Weights of a small transformer language model.
Architecture: no biases in attention or MLP, hashed n-gram embeddings, a smear gate, an embedding shortcut, capped logits.
Training: a variant of Adam for these matrices, 120M tokens.
Each number is 128 + 24 x the weight over its row's rms, rounded and kept within 0 to 255. Layers, rows and columns count from 0. The size above them is the row's rms in percent of the matrix's.

# layer 4 attention key, 128x128, rms 0.162, rows 0-104, columns 0-63
size [193  34  59 188 183 201  50  52 110 186 175  47  46  52  71  52  59  62  45  57  50  55  55  40  49  47  43  45  54  56  55  47  44  74  76  62  78  93  98 125  57  78  74  78  70 106 106  98 108  97 119 128 123 126 105 115  98  98 101 143 116 126 111  98  63  59  90  87 112 126  91 117  55  53  70  79  71  78 141  95 123 106  98  92  95 101 111 112 120 110 108 108 103  99 100  97 112 149  85 101  76 122  84 111 136]
[[166 119 135 168 118 106  88  93 162 158 158 103  98 170 138 124 111 139 176 121 138 115 150 108 109 142 112  85 105 153 112 128 148  85 104 112 119  94  87 120 147 132 133 100 125 130 121 107 107 163 112 120 140 116 127 124 148  75 140 131 139 157 128 106]
 [124 119  92  51  89 129 155 155 111 121 132 155 131  96 132 111 128 120 101 137  87 145 115 140 153 142  97 128 154 142 151 102  85 108  95 122 122 134 162 144 154 126 148 150 158 141 100 129 159 100  93 128  95 125 108 130 123 153 118 121 148 107 120 149]
 [184  98 119 149 113 107  96  83 157 175 164  99  96 177 154 107 122 128 165 137 149 128 140 111 102 143 108  79 125 159 127 137 172  97 124 124 119  89  84 151 123 130 129  97 109 139 119 118 124 148 121 126 154 125 117 103 143 103 155 128 143 143 139 100]
 [ 91 144 112  73 129 150 174 162 104 105  97 136 151  84  96 137 136 133  90 126 112 145 113 150 153 124 136 160 157 101 143 135  92 159 137 150 127 163 168 124 120 112 126 148 131 135 132 149 157  92 134 143 102 144 138 124 109 176 103 119 124 110 119 154]
 [ 92 141 118  70 129 146 173 158 108 110  99 133 148  82  97 140 137 132  91 127 113 143 111 148 148 124 133 162 156 104 145 136  94 160 139 149 131 164 175 126 119 112 125 146 126 136 131 152 163  93 133 144  99 143 134 123 107 177 101 121 124 115 117 157]
 [ 93 145 108  72 124 149 171 153 106 105  98 138 151  84  96 141 137 132  90 128 113 147 109 152 150 127 138 160 165  98 143 134 100 162 133 152 124 159 170 127 117 111 125 145 128 139 132 155 164  97 136 142 100 149 136 122 109 186 108 120 124 108 116 154]
 [132 166 149 116 132 123 124 104 128  94  67 142 100 151 112 129 123 170 101  82 122 110 122 120 144 173 136 102 159 134 128  97 127 119  86 169  77 120 135 113 150  89 168 103 127 125 104 137 120 154 113 169 117 156 145 167 102 117 110 118 145 161 147 113]
 [154  93 114 125 153 136 110 123 123 109 147 107 109  96 180 165 147 113 145 140 131 117 151 106 143 110 136 129  94 130 134 145 162 163 154 115 177  94 140 170 126 128 110 130 124 167 134 160 133 182 151 155 139 134 147 115 134 125 127 141 131 106 120 126]
 [ 92 134 119  69 127 145 181 158  99  86 103 158 155  82 113 127 138 117  66 132 115 139  99 145 164 123 137 161 154 120 144 121  96 152 134 137 130 160 176 137 131 122 132 152 137 141 118 145 161 106 121 126  97 134 131 124 100 171 105 133 136 111 123 142]
 [ 88 142 123  81 137 153 171 169  96 103  94 150 155  86  99 141 140 131  86 125 105 138 107 145 150 123 139 164 152 102 143 126  93 164 136 144 135 168 172 118 127 115 122 148 142 128 137 144 156  96 133 141 102 134 136 132 102 174 104 124 124 112 117 154]
 [ 91 146 117  72 129 152 173 166 100 104 101 142 154  84  99 137 140 128  90 129 110 142 115 143 153 127 133 162 157 104 138 129  92 159 133 145 133 168 171 123 122 118 124 152 135 138 133 148 158  98 134 138 103 140 131 125 101 172 103 118 125 112 122 154]
 [102 161 176 122 143 149 138 182 109  58 101 156 146  96 117 143 131 123  80 108 117 100 119 155 159 112 157 165 112 109 122 129 103 141 123 121 130 164 156  84 149 152 149 155 167 123 129 116 125 119 116  90 108 112 138 178 116 135 106 137 128 127 127 142]
 [ 76 156 128  98 111 161 158 171 101  89 111 133 148  67  98 157 138 112  82 151 113 122 109 148 162 120 152 153 146  90 132 107  97 157 124 124 130 156 154 102 128 125 136 138 139 124 123 147 131 107 118 149 108 126 153 137 131 184  98 117 109 120 112 164]
 [ 97 140 148  89 131 143 173 178  95  92 113 123 131  73 124 141 123 112  80 116 116 130 114 144 167 111 154 155 148 107 154 101 118 147 121 118 154 145 173 123 143 140 150 166 135 139 106 127 145 110  98 148 101 110 132 149 126 157 114 122 131 132  99 173]
 [111  76 113 166 149 126 123 123 145 151 176 118 144 117 145 154 146  80 131 134 121 132 130 100 123  90 131 166 104 116 142 141 130 164 202 113 165 103  90 125 104 131  96 116 123 162 160 145 115 125 146 115 135 102 153 128 147 132 140 116 102 103 132 121]
 [124 119 131 117 120 142  94  99 134 108 120  91 113 109 133  91 107 125  94  88 104 115 122 119 171 158 160 155 142 122 139 112 119 127 128 155 144 130 136 133 108 133 127 147 120 149 146 133 167 137 122 118 119  79 119 150 113 103 134 117 135 141 140  77]
 [142 165 109 134 154 141 175 162 107 206 152 148 144 138 111 104 119 108 167 127 117 112  83 111 126  91 126 126 105 124 132 105 146 105 148 121 108 117 125  93 115 113 102 121  89 124  83 102 152  98 102 139 114  78 139 107 155 147 101 125 118 142 147 133]
 [108 167 159 161 118 125 135  73 142  89 134 161 128 115  99 155 150 141 130 151 136 123 151 116 103 151 131 124 119 127  95 114 106 132 105 147  83 118 104  99 125  79 174 142 144  89 131 131  93 137 136 162 145 192 143 156 121 158  85  93 122  90 125 183]
 [148  96 111 127 118  95 122 107  97 137 126  73 122 119 150 126 122  93 156  88 110 104 116 144 133 123 132 140 118 120 138  98 154 138 164 131 160  76 148 196 109 151  94 150 128 167 111 147 159 143 124 112 132  69 120 115 140 113 123 114 114 142 133 101]
 [142 130 145 100  97 108 127 173  93 177 134 127 108 112 128  69  99 123 154 123 130 124 129 147 152 114 114 134 125 153 141 121 112 105 124  74 139 141 152 162 151 179 104 145 122 143 130 120 148  87 110  97 109  91  94 127 139 128 141 154 139 143 105 139]
 [154 155 152 124 105  91 131 147  65 133  59 146 108 148 112 117 104 125 125 114 130 116 116 157 152 178 132  96 164 144 132  90 125 103 113 143  93 120 167 140 127  96 142 117 126 133  74 135 106 128 104 156 112 144 108 158 112 133 140 131 153 151 130 164]
 [119 151 145 140 149 169 121  81 184 102 104 116 161 120 116 153 144 174  91 136 130 114 112 117  86 141 163 142 160  87 103 120 129 140 114 168 129 109  99 119 106  91 146 175 147  85 143 153 125 158 128 124 150 128 137 141 121 111  81 116 113 119 154  77]
 [150 140 152 173 169 139 143 111 173  80 121 122 160 134 134 170 152 164 106 136 159 110 128 108 113 107 166 129 139 127 106 165 134 156 122 174 127 132 106  75 133 101 171 133 159 116 144 153 128 147 132 144 128 143 149 124 117 114 109 133 108 102 139  82]
 [161 152 170 126 157 129 127 133 133 134 113 117 140 123 142 163 142 117  88 128 156 111 121 158  66 126 127 140 135 111 118 151 162 171 174 113 178 144 122 157 103 115 149 156 130  76 158 109 113 111 166 110  93 142  72 138 107 110 128 141 122 137 119 100]
 [156 119 157 112 128 100 126 132 104  98  85  89  98 105 151 113  85 151 112  80 133  86 145 157 158 157 142 136 134 171 147 119 139 144 140 139 126 109 172 162 139 152 143 155 154 167 141 139 132 161 105 144 118 120 115 150 105 130 168 133 155 135 134 118]
 [112 149 112  85  92 140  95  79 103 116 136 136 111 116 121 101 110 108 131 157 124 137 155 134 119 179 136 139 121 123 110  86 113  53  90 147 119 129 128 111 121 109 138 126 137 130 112 118 149 117 116 132 144 119 112 125 143 138 117  86 154 125 132 201]
 [132 144 155 133 114 123  99  97 148 103 100 127 155 151 126 167 164 111  76 143 127 177 164 109 102 159 152 159 188 114 133  96  81 146 113 148 147 113 108 119  99 101 182 143 136 135 118 124  85 138 178 131 126 168 134 167 139  98 124 124 135 120 148 129]
 [119 171 116 137 123 183 117  99 161 130 130 125 150 107 102 148 156 115 120 149 144 109 106 135 118 134 139 111  75 107  95 105 137 147 135 159 116 102 132 127  99  80 128 164 136  59 115 111  94 140 109 155 140 150 153 129 138 170  96 131 102  91 125 132]
 [133  95 145 167 164 115 124 154 128 116  58 130 127 149 131 180 125 143 127 117 136 150 133 116 126 136 142 123 150 139 150 147 132 203 156 121 130 121 127 143 117 106 147 126 130 129 123 147  80 160 133 144 120 165 152 168 105 114 167 149 131 118 124 116]
 [115 154 133 122  96 128 108  84 124  72  97 147 120 145  78 161 146 103  90 127 143 146 126 142 117 176 124  89 151 122 125 117 129 108 107 180 105 150 138 118 112  87 173 110 122  85  86 112  93 128 138 153 137 185 134 139 129 133 129 127 138 127 113 184]
 [170 106 155 135 137  62 121 150 108 130 113 102 132 125 163 117 107 116 115  96 116 109 149 132 157 118 135 173 166 132 137 114 109 168 151 114 153  99 129 175 134 147 141 148 160 205 155 147 125 157 137 105  94 116 122 158 120 105 158 111 137 120 148  86]
 [ 95 129  95 103 122 150 130 125 167 151 191 162 130 141 117 104 144 127 128 156 136 152 145  79 133 108 108 147 101 146 148 154 103 106 123  85 117 150 107  95 123 156 118  97 105 103 156  97 106  85 136 130 138 156 148 121 157 159 123 143 110 119 116 141]
 [110 132 151 153 129 131 139  74 133 135 135 122 131 118 140 139 135 145 131 102 117 111 134  91 105 136 136 123 158 103 107  91 127 120 115 124 117 124  96 131 185 112 124 111 138 177 139 131 132 117  90 121  81 118 129 125 131  65 123 141 135 178 107 133]
 [163 144 133 127 152 127 122 129 125 161  89 124  83 135 123 150 102 131  97 117 153  92  95  73 131 128  89 138 162 132 113 134 142 121 109 111 145 117 153 119 143 109 121 128 123 113 154 103 129 162 111 150 147 119 120 127 109  84 160 131 163 130 113 129]
 [131 161 138 142 171 101 128  94 131 151 161 103 111 178 146 141 158 128 148 141 179 147 117 157 113 109 147 131 182  70 109 106 107 115 141 135 144 126 102 171 134 101 165 148 138  95 123 105 124 115 123  95 148 112 110 103 124  90 129 119 143  95 160 110]
 [113  80 114 129 126 119 154 139 133 148  86 141 124 121 123 151 125 106 116  98 114 158 139 135 157 123  94  86  84 166 129 120 160 172 146 141 128 105 168  72 117  94 133 120 106 134 113 139 139 140 144 119 116 109 155 175 120 157 103 100 151 170 151 124]
 [119 115 137 105 152 128 144 144 127 124  93 115 114 117 120 114 110 122  97 109 123 143 129 154 135 136 102  76 124 107 129 132 124 166 128 136 118 157 177 125 139 121 119 124 108 135 127 164 116 125 122 132 102 137 110 131  93 159 103 127 138 152 133 135]
 [139 127 130 165 132 154 165  81 121 145 113 127  88 140 116 100 150 168 121 114 142 145  70 137 149 131 108 123  87 117 123 137 109 119  93 105  82 173 117 132 113 135 184 146 128  91 108 189  94 132 142 149 125 153 118 113 113  85 128 173 148 133 154 114]
 [117 159 153 105  98 163 156  91 162 109  68 140 159 129 113 133 138 146 102 158 125 130 108 115 155 126 142 158 127  81  85 111 104 142 132 169  90 168 129 124  95 108 151 102 119 131 105 142 127 132 120 125 131 140 146 139 139 135 104 131 135 119 121 124]
 [130 116 129 118 152 139 191 141  90 132  96 153  68  88 143  99 106 141 119 145 138 138 149 132 151  95 142 114 147 163 146 131 115 118 115 129 128 148 174 112 149 121 121 127 126 173 130 136 155 123  80 103  79 127  97 106 109 127 129 172 159 154 164 125]
 [ 86 125 136 110  89  83 171  99 145 100 100 116 137  99 139 149 138 104 124 139 143 137 116 118 116 147 180 146 109 142 115 150  73 115 142 114 137 117 184 170 132  96 174 118 153 133 118 137 114 122  88 107  86 152 129 132 103 132 147 112 131 148 116 140]
 [118 154 177 130 156 168 115 111 126 144 159 151 110 127 142 136 145 115 173 129 112 145 182 170 105 111 146  91 138 116 124 152 122 129 122 135 118 146  86 113 133 202 160 152 157 145 151 100 129 142 131 106  90 109 130 130 155 102 140 148 143 125 147 156]
 [134 145 124 141 119 187 122  89 148 155 118 149 133 136 109 141 105 149 148 155 114 175  86 135 154 142 131 114  92 131 140 138 141 149 144 136 146 137 122 118 144 147 130 118 129 151 128 171 124 111  98 129  91 135 146  90 106 109 128 163 148 136 136 139]
 [121  93 135 111 134 109 123 105 150 121 153 138 122 103 119 140 143 105  71 167 117 127 106 120 129 123  98 121 121 178 119 116 147 120 137 116  97  99 168 105 135 117 128 129 121 145 102 109 147 127 120 116 103 131 132 153 120 184 153 123  93 146 140 137]
 [140 156 140 126 125 117 119 111 142 123 151 117  84 150 142 150 117 164 148 163 107 156 142 143  75 132 140 120 155 107 161 142 143 119 120 125 154 122  87 155 121 177 154 106 131 147 141 125 138 133 109 116 157 111 124 101  96 109 141 147 123  56 137 125]
 [188 120 134 162 135 119 106  94 149 155 135 129  64 179 173 100 121 130 141 143 123 129 123 139 127 156 110  93 108 124 106 114 112 123 109 117 122 102 138 135 136 128 110 134 115 150 122 114 143 156  98 115 111 112  98  93 122  83 123 137 153 164 161 117]
 [ 93 122 115 103 117 122 136 150 121  81 137 162 119  94 132 142 137 105 108 150 153 174 128 160 159 121 104 176 140 176 108 115 123 115 117 125  79 107 176 100 117 146 154 133 127 127 106 116 144 123  98  71 133 128 125 113 136 207  99 127 139 167 134 139]
 [108 151 123 113 102 144 156 126 139  98  90 128 134 141  97 126 150 138 118 155 159 152 125 131 170 117 136 150 154  92  98 126 109 109 148 175  84 143 125 138  73  95 145 101 138 133  92 175 131 150 112 136 162 159 138 127 102 150 127  99 121  96  99 141]
 [148 136 115 140 146 166 189 145  82 148 173 153 115 119 124 126 153 143 106  82 205 148 167 170 108 114 126 132 126 108 179 137 154 118 133  84 152 137 115 124 157 123  94 120 108 120 147 101 133 120 139 138 148 135 109  86 134 132 146 148 151 121  91 163]
 [114 111 102 110  96 143 154 142  96 140  62  96 109 105 125 132 129 158  93 110 112 143 164  97 117 139 139 123  98 158 169 137 102 191 129 147 148 112 139 114 126 138 123 143 121 151 128 147 144  90 145 130 110 177 171 175 123 125 108 102 103 137 135 132]
 [ 81 124 112  94 164 154 146 149  92  96 138 154 108  98  75 104  59 116 128 119 120 108 146 165 149 136 105 143 132 158 129 140  78 117 105 161 123 145 141 162 134 117 135 142 114 136 148 107 147 120 119 167 125 133 118 113 127 145 150 131 153 150  70 161]
 [117 126 123 134  82 133 114 117 156 124  99  90 151 143 131 125 129 140 104 194 121  84 127  78 150 125 143 167 157  68  86  78 112 141 117 178 133 130 103 123 116 109 125 118 138 185  87 130 160 142 142 131 138 108 152 112 125 130 128  91 131 105 139 132]
 [157 130 134 133 126 141 145 129 143 131  98  95 112 139 116 115 165 129 120 124 147 114 133 101 102 164 134 148 136 112 146 148 132 169 145 123 126 154 126 137 169 110 123 111 137 124 151 151 123 109 108 114 124 162 176 150 133 109 124 156 137  58 108 137]
 [ 98 104 113 125 186 102 122 122  99 145 160 162  83 105 104 128  67 130 116 124 115 121 124 154 125  96 100  86 147 151 154 103 141  85 102 139 155 142 145 136 145 144 121 136 108 147 164  87 133 112 118 146  99 115 126 103  95 143 139 142 117 171 115 153]
 [107 145 142 117 112 126 159 130 147 164 131 137 129 125 135 160 139 116 156 119 104 139 134  75 107 150 132 107 116  99 124 106 112 173 125 131 173 164 112 118 131 145 145 121 136 145 150 129 129 107 110 186 136 135 171 152 100 114 106 118 115 108 118 157]
 [108 151 132 141 185 139 108 130 105 138 162 199 103 109 135 153 122 121 155 116  88 159 139 135 121  90 108 121 142 114 127 148 152  96  82 113 155 146  98 109 156 138 121 116 164 119 161 114 110 122 148 173 125 120 112 107 127 124 119 113 127 135  88 139]
 [117 127 132 123  99 146 164 122 165 132  76 137 143 115  96 141 126 163  94 142 132 125 125  97 138 137 107 132 116  83 136 121 112 152 132 170 138 196 123 106 134 143 175 105 139 145 125 157 147 114 124 134 119 155 179 145  92 134 102 141 130 151 153 125]
 [127 119 152 135  93 124  82 112 119 157 143  94 113 145 140 127 103 130 143 155 110 157 134  87 139 136 140 165 103 116 126  62  91 126 109 138 174  97 117 132 117 158 130 127 141 147 133 130 167 128 135 131 177 103 158 128 119 136 139 108 103 139 131 101]
 [105 106  93 116 105 123 158 163 100  94 114 137 148 128  99 140 141 123 129  86 128 154 125 145 130 152 125 110 103 171 143 145 152 141 134 164  93 141 147 128 112 139 123 152 116  95 147 121 109 114 135 109 120 164 117 141 123 136 106 169 138  89  91 130]
 [147 160 135 148 125 149 114 123 146 100 141 117 125 132 152 134 170 106 114 191 140 136 153 119 116 113 167 179 172  91 119 123 128 128 127 133 149 139  97 118 118 108 116  86 162 127 128 153 132 112 116 101 142 132 116  80 114 124 135 144 157  57 146 137]
 [146 128 129  87 196 128 109  99 123 129 173 153 125 110 133 118 103 128 117  77 101  92 115 121  85 109 109 152 117 117 166 143 146 144 113  76 121 124 127 137 199 128 108 152 133 110 183  81 124 143 157 153  91 108 142  96 143 111 133 132 122 150  88 133]
 [120 164 133 142 136 133 105  72 152 154 101 169  97 152 110 123 139 138  95 127 135 113 104 133  87 168 109 103 129 143 115 123 119 150 119  99 133 179 123 141 155 115 116 126 112 104 138 110 104 128 123 127 140 169 148 166 119 112 134 141 132 144 115 148]
 [150 129 130 170 142 132  89 120 111 119 148 157 109 150 160  94 107  80  89 157 119  81 109 144 140 125 182 135 176 154 114  96 115 100 136  97  99  64 131 119 112 116 105 115 113 155 152 107 146 147 129 104 105 103 115 104 111 116 137  96 143 105 118 131]
 [140 133 152 131 144 121  93 114 134 124 118 103 107 140 169 115 155 158  98 136 131  92 140 103 137  98 164 160 150 109 129 113 128 112 172 195 140 136 117 127 148 110 108 106 130 159 143 128 131  93 129 101  81  91 150 120 122 108 128 134 150 100 108 125]
 [116 120 104 132 130 102  88 120 127 127 159 173 131 128 137 123 117 133 182 154 142 160 116 164  92  63 121 109 182 134 117 180 143  97 110 141 138 153 139 114  99 130 153 108 136 114 171 152  98 117 158 171 129 112  87 112 135  95 145 149 129 122  91 167]
 [126 129 121 135 145 128 107 112 118 159 127 154 118 164 157 156 130 140 142 172 142 135  86 118 115  66 148  74 177 110  84 132 142 134 101 153 131 123  91 129 136 138 124 118 149 119 130 111  98 113 123 135 149 110 107  90 153 111 185 150 118 137 154 120]
 [134 130 119  94 127 130 139 131 141 109 151 113 116 106 138 128 149 130 112  97  84 116 182 164 155 171 129 186  94 133 150 108 153 137 138  78 123 152 159 148 140 150 128 116 156 142 113 142 151 112 141 150 117 191 154 125 122 133  71 130 133 126 126 123]
 [103 109  97 104 106 102 163 137 138 122 128 116 123 127  98 116 142 116  97 112 118 144 144 138 137 146 112 190 112 151 118 134 119 143 122  93 125 152 172 154 154 116 107 114 113 107 111 114 137 116 134  86 112 150 128 170 114 172 106 118 129 136 107 128]
 [ 89 130  94  85  99 144 151 146 138 125 121 144 133 113 104 137 137 109  94 132 100 140 113 153 137 105 121 150 123 143 123 133 114 155 136  91 139 160 172 166 142 157 100 145 107 100 118 130 147 121 151 107 142 168 127 166 140 162 112 138 125 125 105 155]
 [187 125 126 180 141 103  73 117 125 138 157  99 125 172 152 128 117 153 180 138 152 116 122  98 114 119 135  96 136 119 123 126 138  86 119 143 126  94  97 107 121 114 162 100 135 141 137 134 116 140 134 136 149 106 132 102 137  83 168 115 140 125 158 112]
 [136 143 100 152 119 144 103 147 155 109 187 139 135 129 143 149 151  85 167 194 113 154 124 135 138 113 176 159 152 166 145 131 129 113 140 129 111 109 111 111 128 127 143 148 135 120 112 132 119 102 159 123 150 119 109  69 166 136 154 116 130  89 147 153]
 [117 123 131  98 102 117 116 194 175 106 141  78 171  99 142 113 118  94 112 154 110 100 131  98 155 134 136 146 153 139 136  89 125 148 151 135 113 116 162 154 127 156  88 142 101 137  92 160 156 117 128 122 164  97  99 104 142 166 145  99 136  95 177 120]
 [117 122 114 140 125 127 147 151 165 124 113  94 169 119  98 137 121  90 130 137  96  98 166  99 130 123 134 156 131 128 152  94 106 101 165  74 121 160 152 142 119 163 151 108 140 150 137 139 130 149 142 148 110 151 164 116 117 142 116 123 128 149  94  94]
 [161 157 115 129 153  85 118  93 134  89 148 146 172 109 140 138  69 106 143 126  99 105 154 116 133 114 135 133  92 156 141 145 104 115 161 121 121 116 114 123  91 113 164 131 149 133 135 136 121 124 157 114 103  97 111 145 112 124 145 125 150 112  99 129]
 [133 143 123 158 104 147 144 125  97 141 103 149 127 159 181 151 163 116 136 134 159 144 101 103 100 102 136 114 175  95  93 114 151 136 130 141 155 154 126 138 106 101 174 134 138 112 118 139 130 114  80 145 146 174 125 104 136 119 158 150 132 125 155 119]
 [114 132 116 112 109 114 140 135 188 116 134 126 124 104 137  97 132  80 116 142  85 114 151 142 141 141 123 136  93 161 129 161 119 131 146  96 122 119 147 123 118 158 142 133 140 109 141 156 153 101 151 109 175 164 101 155 144 128 112 100 110 106 106 164]
 [111 119  84 139 144 146 110 177  89 127 121 125 145 148 151 119 125 130 150 149 148 123  98 114 125 122 145 116 150  72 148 183 135 114 155 113 124  75 126 149 157 128 101 150 146  94 138 148 101 119 178 151 179 147 126  95 128 124 163  97 152 113  87 137]
 [162  88 143 129 153 147 129 124 103 132 105 139 161 121 139 107 100 112  77  86 142 137 146 140 144  95 113 144 127 115 157 116 152 126 115 187 154 108 121 147 136  91  94 131 114 129 166 136 151  57 128 148  95  90 178 137  97 126 152 162  92 114 122 112]
 [151  97 119 160 141 123  83 149 100 151 146 117 120 160 138 124 106 109 126 141 141 115 117 112 157 125 140  88 133 132 118 138 135  90 126 121 152  54 130 120 149 123 131 107 144 159 120 149 142 152 130 110 109  95 113  83  76 100 167  90 162 139 127 135]
 [148 131 104 139  77 105 126 160 167 119 145  95 105 171 157 101 133 121 132 190 140 116 100 116 112 143 123 139 133 136 119 114 131 131 137 109 112  84 108 107 108 134 122 110  85  73  75 130 113 113 132  85 163 135  95 111 125 112 159 130 134 104 156 127]
 [103 152 145  84 109 151 175 108 141 126 110 153 145  89  97 140 150 147 123 114 138 177 122 132 124 142 124 160 131 108 150 121 114 152 111 149 112 217 128 125 149 121 138 148 130 130 154 122 134  97  98 165  99 164 144 147 149 143 100 186 132 125 114 126]
 [140 116 140 119 154 129 167 105  70 167  89 158  92  94 135 119 111 151 152  62 128 150 156 124 137 117 115  92  98 115 129 124 121 145 114 135 154 163 119 157 141 151 146 128 169 188 160 158 147 130 118 146 108 146 132 130 121 129 119 139 120 188 110 103]
 [124 109 130 117 127 128 143 137  96 137 111  96 172 143 158 136 133 172  96 109 126 115 143 125 139 127 144 152 128 114 108 163 160 158 157 187 136 101 138 142 121 110 119 122 126 123 104 149 146 117 145 124 118 150 148 117  77 133 121 104 103 114 100 108]
 [149 143 132 140 128 110 124 141 152 168 177 129 106 117 135 155 116 123 165 117 103 137 135 120  97 141 116  98  98 154 123 151 143 100 138 125 137 163  76 107 137 128 132 126 145 128 142 138  82 162 161 125 151 132 131 147 151  65 116 131 150 152 121 124]
 [145 108 106 159 108  92 116 141 134 138 118 167 123 113  99 138  87 146 103 116  79 110 143 109 137 129 129 126  91 189 102 121 129  96 109 125 106 138 114 141 102 133 151 153 157 121  92 123 125 162 186 140 131 158 129 132 118 136 106  72  94 166 159  91]
 [130 111 119 143 120 117  89 143 169 112 166  98 151 122 141 145 123 130  87 171  98 112 129 128 144 140 156 145 114 182 110 142  97 126 134 181 132  74 122 131 134 101  98 127 122 143 106 106 144 152 147 115 141 102 108  91  91 135 119  82 128  88 112 157]
 [126 156 109 140 112 125 121 116 120 150 120 118 138 149  70 138 129 193 106 113 143 104  99 134  86 149  96 145 124 102 103 136 115 140 139 103 146 163 110 110 142 114 143 140 121  45 156 121 114 126 157 144 140 143 138 158 111 138 104 130 109 128 153 136]
 [ 91 128 119 123 130 152 147 123  97 123 123 159 163 106 172 143 148 109 108 133 135 142 123 144 156 103 148 133 144 124 106 111  81  82 114 145 143 100 164 116  64 124 114 145 135 158 113 140 151 114 118 120 114 143 128  87 113 201 134 113 112 130 149 105]
 [177  94 127 114 159 116 162 182 130 129 128 123 141 124 155 116 124  78 140  66 130 109 149  99 172 123 123 116 118 130 167 174 181 108 144 128  94 134 141 157 165 142 124 147 134 167 115 167 122 116 177 132 134 139 145 102 139 129 153 104 124 130  87  94]
 [143  88 143 119 141 119 134 113 111 135 133 105 130 130 138 105 166 109 140  68 164  82 103 138 116 132 103 100  66 160 126 201 141  87 132  83 136  77 145  83 143 117 118 126 103 130 138 135 113 129 139  98 125 150 131 131 108 129 142 137  85 146  97 100]
 [140 119 115 152 151 106 138 105  87 135  91 132 118 132 155 121 108 157 109  73 134  99 158 129 112 119 100  98 103 126 107 141 116 125 136 118 144  96 107 126 119 120 126 119 153 158 118 133 135 174 133 118 109 181 125 150  86 139 103  91  71 181 120  98]
 [105 104 115 127 122 139 140 105  77 177 113 106 157 117 109 147 139 173 120  71 162 102 129 138 110 118 117 120 102 107 113 170 137 153 137 133 167 141 143 126 140 136 118 101 126 109 165 127 118 115 158 127 131 136 153 120  91 156 139 117  71 142 106 115]
 [118 112 138  92 131 109 172 133 132 128  80 124 141  95 141 113 126 103 118  59 134 151 108 127 165 152  83 129 115  79 133 132 103 108 112 126 111 161 174 171 119 142 117 157 116 117 134 160 134 132 156 137  98 137 132 133 129 165 141 149 128 142 100 104]
 [138 102 139 113 164 146 130 104 106 117 122 141 125 105  78 133 157 149 139  62 122  96  91 124 119 135 118 129  75 144 163 182 133 129 154 144 156 133 109 106 186 105 139 149 151 115 186 139 138 115 134 165  85 106 152 120 110  87 107 130 106 134  72 168]
 [119 146 149 106 169 150 159 108 105 111  72 189 129 117 117 110 121 139  80 116 121 146 153 122 148 114 142 164 164 102 135  80 117 157 122 152  85 146 169 116 126 104 120 162 153 176 127 132 147 136 126 125  57 136 126 176 130 161  54 116 133 127 100 137]
 [ 77 170 122 107 105 188 133 105 107 130 116 158 146 116  90 152 140 172 121 162 123 156 103 157 123 122 146 142 160 100  99 121  87 129 103 139 155 150 115 125  90 118 145 126 155 131 137 124 134 126  97 150 128 131 103 113 135 166 132 146 154 143 144 150]
 [103 114 123 109 132 130 164 175 107  67  62 146 154 102  83 144 101 150 114 157 117 133 151 121 169 118 134 174 150 126 121 105 113 148 136 171 128 154 147 127 115  98 142 162 149 147 161 159 115 104 131 120 133 123 137 154  75 156 138 140 130 136 109 123]
 [114 102  95  82 107 126 172 173  95  71 114 145 127  81 117 144 122 145 115 141 101 136 138 107 185 108 145 150 140 129 154 109 140 132 117 181 137 120 159 166 126 112 158 139 118 125 144 142 138  91 140 143 115 128 112 127 109 136 132 123 122 128 113 128]
 [126 115 103  77 109 131 145 157 101  99 131 123 136  99 100 116 135 113 101 127  97 102 120 148 181  95 117 139 158 119 130 113 148 179 132 155 112 152 154 176 133  90 130 134 131 115 136 135 131 106 152 141 131 135 130 100  92 126 147 115 123 115 102 121]
 [146 121 129  99 128 174 172 147  89  74 131 133 149  90 147 122 131  77  92 116 119 116 108 133 158 118 114 134 121 157 158 123 121 183 121 150 144 136 148 156 147 122 126 108 149 119 128 142 153  99 116 146  92 135 148 125 126 171 154 146 141 110 111 132]
 [135 147 111 172 144 115  73 113 138 141 161 133  87 169 112 124 136  99 139 118 108 104 147 154 125 128 152 141  92 100 106 141 149 134 134 118 125 115 123 124 148 116 118 162 114 143 138 107  97 140 140 153 112 116 100  93 132  72  95 106 153 133 110 129]
 [113 128 141  88 158 152 190 153  94  98 109 167 113  94 126 134 156 128  99 110 133 152  81 124 133  98 116 140 134  85 151 138 144 174 147 126 113 167 148 143 156 117 138 122  83 139 132 142 139 104 110 125 100 132 156 143 116 149 153 146 126 117 119 137]
 [131 109  97 130 144 106  86 125 151 139 139 114 101 107 155  98 109 150 122 131 147 105 127 130 142 127 102  79 130 154 119 149 165 123 109  87 142 117 170 154 160 133 134 125 190 134 161 134 134  87  95 142  70  91 142 133 111 128 162 103 135 151 130 126]
 [130  90  85  94 103 160 156 128 108  99 107 125 142 106 125 125 137 108 105 162 106 181 143 123 127  94 134 154 155  99 149 125 125 161 163 134 127 143 118 126 120 100 131 149 119 146 141 119 124 119 166  98 123 157 165 103 107 131 127 119 109 129 103 134]
 [113 112 119  94 127 146 174 145 123  84  93 146 162  75 122 163 136 131  95 145 123 124 129 120 159 121 134 160 170 124 146 105 112 162 149 148 130 143 157 138 137 105 135 145 131 145 140 157 139 117 139 135 118 121 145 142  74 142 122 124 105 114 133 124]]